python train.py --d_model=128 --n_head=4 --d_mlp=512 --parallel_block=false --init="normal" --init_std_qkv=0.0442 --init_std_down=0.00637 --lr=0.000709 --warmup_steps=380 --seq_len=512 --dataset="wikipedia_en"
Each number is 128 + 32 x the weight over its row's rms, rounded and kept within 0 to 255. Layers, rows and columns count from 0. Numbers have three digits each. The size before them is the row's rms in percent of the matrix's.

# up: layer 12 MLP up, 512x128, rms 0.072, rows 308-332, columns 0-127
# down: layer 12 MLP down (transposed), 512x128, rms 0.0461, rows 308-331, columns 0-127
up308 109:095196152142073109138118131142134157087115070110167170118092167104095093115137049141203106186130123109070133119110153122169112137094141179113165130125155102134223075129134078124137113147149155138155144162084100123148084119096106152141108183123162127120116116115085078110106138180100131154125117139102146141122141119214068139100139087110138169133168109099118163143088074152068176128175
down308 099:212167131113122087114154133120127125156163147144107128092089044190169152136133158146087149074108200136100084165123162104116200137170115112145115154152125165134120076167126178186127106119121135080072143109068151112115090133160081062111079116083066115168105172105173119084136137156137117111162151123104214121111156144148129110097148115137150136122096102159159153092150109111144101155117
up309 095:135147089131100112117110110099101132071113128166104143110134139123086083136169133203118145202149174168154138163132082149107173110153121145134159162158145141107173133107163186081132105122140139145158106099127157149101150119160141096072143141141102152134179112099035109106182089095140072178123165170074112148094235107111186104150128100180125071103137088155143139143118097164110109102147
down309 104:127106162102134112160131138163126110174158128134190138116128185143189101076089104066117069058139143127149122169101114120135142122124115102120105129099231094146113169181121092173137133197149130089132143126139176123181093158100107128157141121131143082099114108145166149121114143126073171135085177166061133059113148114135084105149082108116101214120126116144134125106056098112143161099145
up310 103:165102110104120168109125129127112170122029087140139116116077165135088141127129088097154043111168137158121141172135163147143110129143091171139155155159140106144126123124094133040164123118130105103134155123155140085145100109139182061113149132185113114141119103138029122154170129106131174112154092128094142116156118124115187114195107133149160078128160102146077130131115135234083126112169
down310 105:124133169089144073106121086143109118103119116122135168159118099114171149156108172111146112125110155147147141074119104143095198154111112082112122117117145111129160120130038180156139120173160140145062135131131134133159114098067043140189131119116074164129163147146197089129134111168135123124097140173141111139096162144153108152090134131118120179153092150201141108199131099116173068033164
up311 114:138190138152076135113189114196094096146140142156103203143092112042095127135104098130131134111167121163131123144131131134166110127179127142141209114161105105103092112161100076155121086078121107151129103161154168101104125116104077131175061147112127160116129135156119125138104110185110094124068120056033116152120135068183141143140154126136085161130091172141128086129072154142144128146117
down311 120:111116168170137125163103162106147131164084156134039178089122145139121110078124165147132109176135125128167136129158145120147176120155104168099183127114133148196145133072156099210154112118108067112118111069124110086111109106127152107167172076099117158136152072127105180147138175063103103126060128144114135123103124133107073131183150135165087167093207178114152104097122104140123110091166
up312 107:124194138142113122097075150153148139113103109099113151082078141136074105159135134069173116125117108133085130146099112181166219097083115162143138130125142112083140112088108153135163158105149133102072078145135135106178103140114157116101075156110126119100203140130091168196131125128221151166155196152102086165151137105158145134110139079118148084178133116149084057143148103181120147135125
down312 107:163114143163173143122111177113094128162153123098060123120180097153178110112090086129073133179110132136132151135132148076086116106179134182170112098182130110125108097126121171096092133160125072091081117147169091131129080104100182114112091191107154148132115070128149144123109123079189122143094106120144135159151155129095179111178173080148115110177128155151110073067086133094136148212159
up313 092:101165109077159106084119134167124119129020132122164185186133109140185113151140133145146113096123078132101118112158101133087175142112102170157142127152113142142208076137181161154131130140160129104046147148103136122140153108144074089172133094121153132081169163117155091098187120070170147098097141171131158131103082170130127081102161141068136147100131133123153129182098150143129131159057
down313 094:086154092146106100136111107138113147132140162030130077110089133165062118144079134168129172091129143114142165131065102128157145109202156057138154107110132137171128135162123116191156116100091145149151160083179111111132121172104145086080096175106090084146142095137117143116179088124082112123157089104153078137137213168135177127172100159130100143122167139201149120075139130133152146128122
up314 101:129100150089145107117113116180078150147143123155068148151053114072173157145150076133131123146133092154163190116114155130112167128098133199103099094184145143117100150180122141097186118110160156127150150116120193099084146118111054113135124081111117105116170117104106137132132091091143110062153093149112133193132149129116114084164111105163120157130086071116089184112184118189113126088054
down314 089:142129108179125184137139185096133089109105163091101062124170131138128135131085108194116158111117091120129097167177161156148128172146120116079117101115126133123141153102166095090113192159160115158111121111075108129187103126164128096153217176187116111132143075129148116185082091145146155092159140105101098163159110098129133189083084134054097103106117187158119162084077152112117147110098
up315 083:147130165074091088102077193091172173104190071134133148099126085117117159108124130165106149095074116124172131139125159154109113116118127112133150172153137126118175084150109110150157104101164163143112118086135122149110168120122054098110104098114122108146227177163118107066225140170095160096081126093123150147119119095168121095147189096125123170188166145134120150156175109115131089137152
down315 092:070142105171166146108142068100086105095093154125156140165151185106132093162151110070186132116137148194115131143152116102173124097124152146144160119130113125168117131078095164131094129089145147139138129215103108112115127160121120141177153099186104127108064136133066169137124157179156132195110129108101080127139118146111078170045083087094134147115079161114147099123049154179116151142143
up316 068:221136205154168121126103156134137098125114127153140138145108104089158182183126101119052083125120194144197136125081136087102094144109092141197159095098109112138175108090090139076092087093167146111133147128138187118124075182145147093111131079086120113144096163149112111155112112136088128145134097079135127072145154098092164114118155111112194136169073094134113128130135114160096117185133
down316 075:120115073107110191079176109133127118156145111138109083101215141156126130117160118108127061131089156129142168156119094134148140145099143116121146149152134157130099156158132127119180117074099130119170155085128067166151169078118136134112109089107179190134154179149134134067106066194107127145136116092178119178166090165141141163080153120120079143021160125117143151150130147076128157082141
up317 127:118159141156078132113139133178131181103076094143157151115046141147144083111135093102158145162123070102138162134077087136125153205110128137082122107146141178118177139125134153161117107105195152117140125127135144133074123154077110104138141087093112100108186082152088117141181143107118162164191108138108125038131146117148090104109172124127116096186128075154130191095088163167093171143074
down317 129:165150127154037127222105070099156097141196107154128154151116114074146113146113138130063149150107109156116124104166108160110145113120166137176128136142138113124184127127150089091145145105136048142113176073093084070130160085113173164142153109145113136136134083150102142097182107120106133059147160117086140149084106134127121131159108115178137147225158169113116139136164126118088111074115
up318 100:120115124124109168115154141148140092140108134104151123091118151076144123160145112127161175112147093156156177061097130148168111162124166137129165170117183189132120137175127194121061094176131109146158167138079178155159101201120134124172073117129029167099121099190087095116114073145168116108136112088091112181091107128115156097117113067164131106172136092132134152159164140142119087173100
down318 102:209142200128070089097145109127107119183084073113069115092127105112124106117113099124158079109111210107139164094194123095197132087125098133098144128135092120148137130126142107067066153111072131114118130061127171141154166136104175147178133108160175103123153142124159101142120157100130090134179125163131162120153083088198145137191117110181115149129119078128136099118097150155162115142134
up319 108:102101145155081102130201137112147128122062131169105113161036116134194082164137132110141125157159102165110091156162156111137082146148066102163094093132152140141121120164108072121124129077219090103165125155168128088175094152104104066185127127061145114139145114115124092109105123097077094108085155120110111108129177127131116187131131135110099163176120120167144168142064161105141148099112
down319 106:156132133135154145110131128131117119114159116129125099097126150071080178122150081151084070094076158091135155113181090109143152127080123161061140079159211181146100160108158154152083118173124116161135153147109153127148091091111215111121162135039180129150100085125137114150140100086128112158155100095115186123151128090096157110060141086159137133153124112166132121127172085119200143173114
up320 077:132073146119142109106183163099100158171147141093137070113146142122065141141068098159074095125137107108100168154095069116160153119085103090176178167128181117147145139172137111110108139155171095143164173086134143108104110167113141124088131141090101077087181157176151141126162139096099110072111062142071099166113112148125140117166134114121071107123091073092079103124182114183126168160176
down320 088:128154116151114146124115069150126123152144162191132148157176087070139099160132105080128140135115136173125109109162112174061095089088176165100101106127099183094114090093085127132124132086070141098108134159175163175128187093149096103156128095206181196149127085102093099134121152170152085137141113143160187079072139098117155168094142136088145121115155154140155144092080145056141131126118
up321 083:095135099095135138101181085137028140152104135178113121118120069127078129134137115143136111183105138139169122150168086099065123131103113174118150106187123145137164155114138151165141117087138131146160128156111143201048184164096160164147107143093078110122129107145115161100136131132161147174146145095132161115129114060208075100130119110097128201152075109136080089143081115144078113135085
down321 092:115138104141115148121139157162148142098155136101099134146163188142077120143110133127141124092155123120129172153041005131182111145085100092150074080148110117142083101108165075105156184138158162163146166130142114077153153136099118141123149119168137126114117132154158140161160147107080130144083123113082126147136162127067112178067157152126126075131091107147171072069190187160158124120105
up322 101:064125140119091144102111150125193169173129063121176093131120172120106150094148151162144113199148137130122122094068124160181163164142181133104173121114127136080139102145153127142164097165096145159091167137107135143127159124115104055127076110157116054120247100160098125122116136109136164088073134062122128098114074179138165114113130170133104122153135126110148158093132080089103112122095
down322 087:105163136110148138088123108135112098117101165099093110126092138126165046116104084179153150090110095048108190108160174099127117129084133168176122101149119131143113152162134168042162141179114123081133053112085194092128121162194168126101142133208127155140105110150143097112174151102099134135157166109100140089149080121096115172108139100088159104143155130110129121135105165178152154188108
up323 088:116112141207126102112157177137143138146135145140121106135082150097110126090123091131098147044144170140101085119079096157143133169071106115152091141077102146109129133074113097155098181133149106097106098135122126125113153169155143097187125142088091107145077166091113107177116099141176221143148206107147124112149179124146073110116132191100063143122170149103129132126144172097106127053171
down323 090:130207184131085136147127150094099145068132172112058145105082092173110115127165134141136150147084066152091134181168078121121140142170106139094111111157085205150182113123078124073141111108089157143164157132117138159140104121172105113050120138193168159097210141143095123121138131115084089126137082122077137152158118075153086120164102112161122137142137114104142075157143097163142130151136
up324 089:133109085140090094134162133142136171136132164162145172111134097176122069095108147092152080151126106161121152119119108205160167127103085125154104183158110127223184087156111153111123159142097115095106158145123083133098132173176115091128130188176138113084104125091101147081147103106128160114123117120082162075157181112122094125106157084076074095131102156129167066190082168145154146164155
down324 106:151126138123124148111127110102127085136117079127032056133142115151134139160155093165141095097149197091108152116121172111089141123157140056140135132143167181074093132156159133097132121140093128200185049069106124158132125121128192169070119124094098141103094136146152066158164110138116086115163123128132077160110135147078155175175151177186137123150143161119088106097162105166136098132117
up325 089:147217095127079104136112090081068146128110087121151104103151115126135081143151119158169078166134096168141153072114105159130131156153069139125175072099135153140136150135095133150177105165132164134171142179189077135119096145108121132161101152149147111139142169110147198102179184115141117114142104100114109120112211141087112155025143100071083124155136109141113101108179153170137101132119
down325 080:121117169141124125156134205146152172129105114096131133138105204134145154142149145121113143080066189132167132157138170096146195087193056087144099111126091103103128145142113112125115133056059118136127125124108133150071144097131091121142133080125166110173115079125148114173140141099113139135097161157108176148099090178061147126170154190108111155143117131190110107185100114062095136181112
up326 085:117157173161058029107163154122122154076101128172153192127121136145155126130116118118124124103118130135114131127142158167124109112125086111105159128148064144176221107157173051141135188128124147127148105126155163070163104150066132109131153136114110176102085155141160159097196158081123123075081093116124154158120100156111105081084097127143087169144122113125153162177066115118141117105170
down326 095:135084120150151235125135118116097137163195125163092125099148127096050131157166141132103161143112091123132140107116147116114180127133148130189136141079125132160083117109130165048162009154182101140114130118103123151123106120170096161111105098150155153142114116128143138086089106085105131137192138116131136140112161150105151169181160112154132062103124130156127102071197108168117099092095
up327 091:112121126179106100132132116121110165102136114179156201155128162132185166146127132207098108095168157166108075186161107150141123122114122156144204126144074118191158084159128149136137144133085159111102112123159121126100139111092096089089095180163147162097156107109080130132096115100162131126104105102125040089141159144133103080131089068110108118129212137105144088194072081144108148118141
down327 105:156147127093160183066162122149091130127165108082111089132093144157073100129146093099146098151120112044171146112075136104186111107147125135156098095149120177141112143083118110117146140148155137177161141163191127098122090110137133183123104084091132066131130153096155143129148111100106073127165106116109197167141103151083177145192218141182139064135094161121094096129148166105158108105109
up328 098:116111092164069093105092187135147177067136121141077091101131120102116054134127121190188078107170115131139162056052136094153148111125168186099127162098149177116184133123141125105096136097107118105164115131107111106140083161133194101165166137130143159080106110128141177101154103181093123174134096152066117145129092132131064121117132148153133122143108172149103132112127183150095113194112
down328 107:178137073104101148129100133109165143160146146165100104126119144069119172087081159082177160087168140154124202108132081110124145169126089116115122125129141137124037145160112147129150145129191072165122153116170200145113186136118100133106069096100097088148102146119147111183178116087094193138149085134125165149148080164113099091130075147159095119112093139107161149120168057138145154105105
up329 114:142082118180105062137117162138178207131153074113142133114091196110203116120151153129154105180140119171091142123115117163151092123097116161209156162153101170077109122147115073148154106130158117129121142149069159157163074106123098106116168145101119074136125132145118080071141056154092105126151091141131119153144187141138135109120137170116064077135105127110104130144189131168123128174176
down329 105:173228126141092188133136122111166134113091171102155161166124129115121120148162105102096135131139173169102095118136113073195159173082072105115123168123095140062086094150116102140139103126155097149168116129154081155146139116123148145142178125140084108075118179130090119134112111081167172186113114182146102108118132105058139130162112125125146029097083121158171102090126117182163151125107
up330 104:093143150125128105131159149207213158075136152135135130066141130120106130137111178150108142144134138138127130164125117159115106172099136138103154106090143127113158153139104179079145087135125140115188160179113245132149101157127087141146150143073114144092149115127114129110155111182149104115120202109105154148103141090155024151078133122089151094131063141100134154147045113173113128144107
down330 110:117168213095107058151129122209098143065123087088162106116109090082168152122169092142156135137101141110150113160133095145138095147167117099113122148157118113066113112149090165145105153126084173121145135122121074164122136122109154134111127121129170136098156127132163087069133158153189171087107165179164116093121198120130101132113085028157086163129138160114146135149155125090165055150140
up331 096:152117116137113105090086150145147182101075083161153120157097116126202120184129144104129159126136081155099130176158086098104135145146157091100157093074166144110182157145140147159141116105158158112061129111090143102156123163112126118166122097120116126107156084115126110083201130158180134139125136146109048130139168107138142061059179138137085124164119093082135095212158130112090192121079
down331 101:167112086132137147140116119059116132125169143035115116136096106139116138136130151146155108156131147058140170110140112137142117096127113081158202160144094060149145137140119093128094095163098102119161117135118121100125172166113131168104163112095115127180204112146120171136077149152053080091119165050081123169130118129085154166177166095113172108101189161136104158075128129180122103177140
up332 085:124155156100074138122150115189180130128125143095163143115114116150094125204136129149139125105167133129133178158154088104125146137122149128145150081182137122104142151146129177136207087138156121158109151150039134098118078147145119130116055119162133112087133071162143091102136177103111135136136115053109189105161128136130099093125186089139142061194163128142092062168129194147083103139088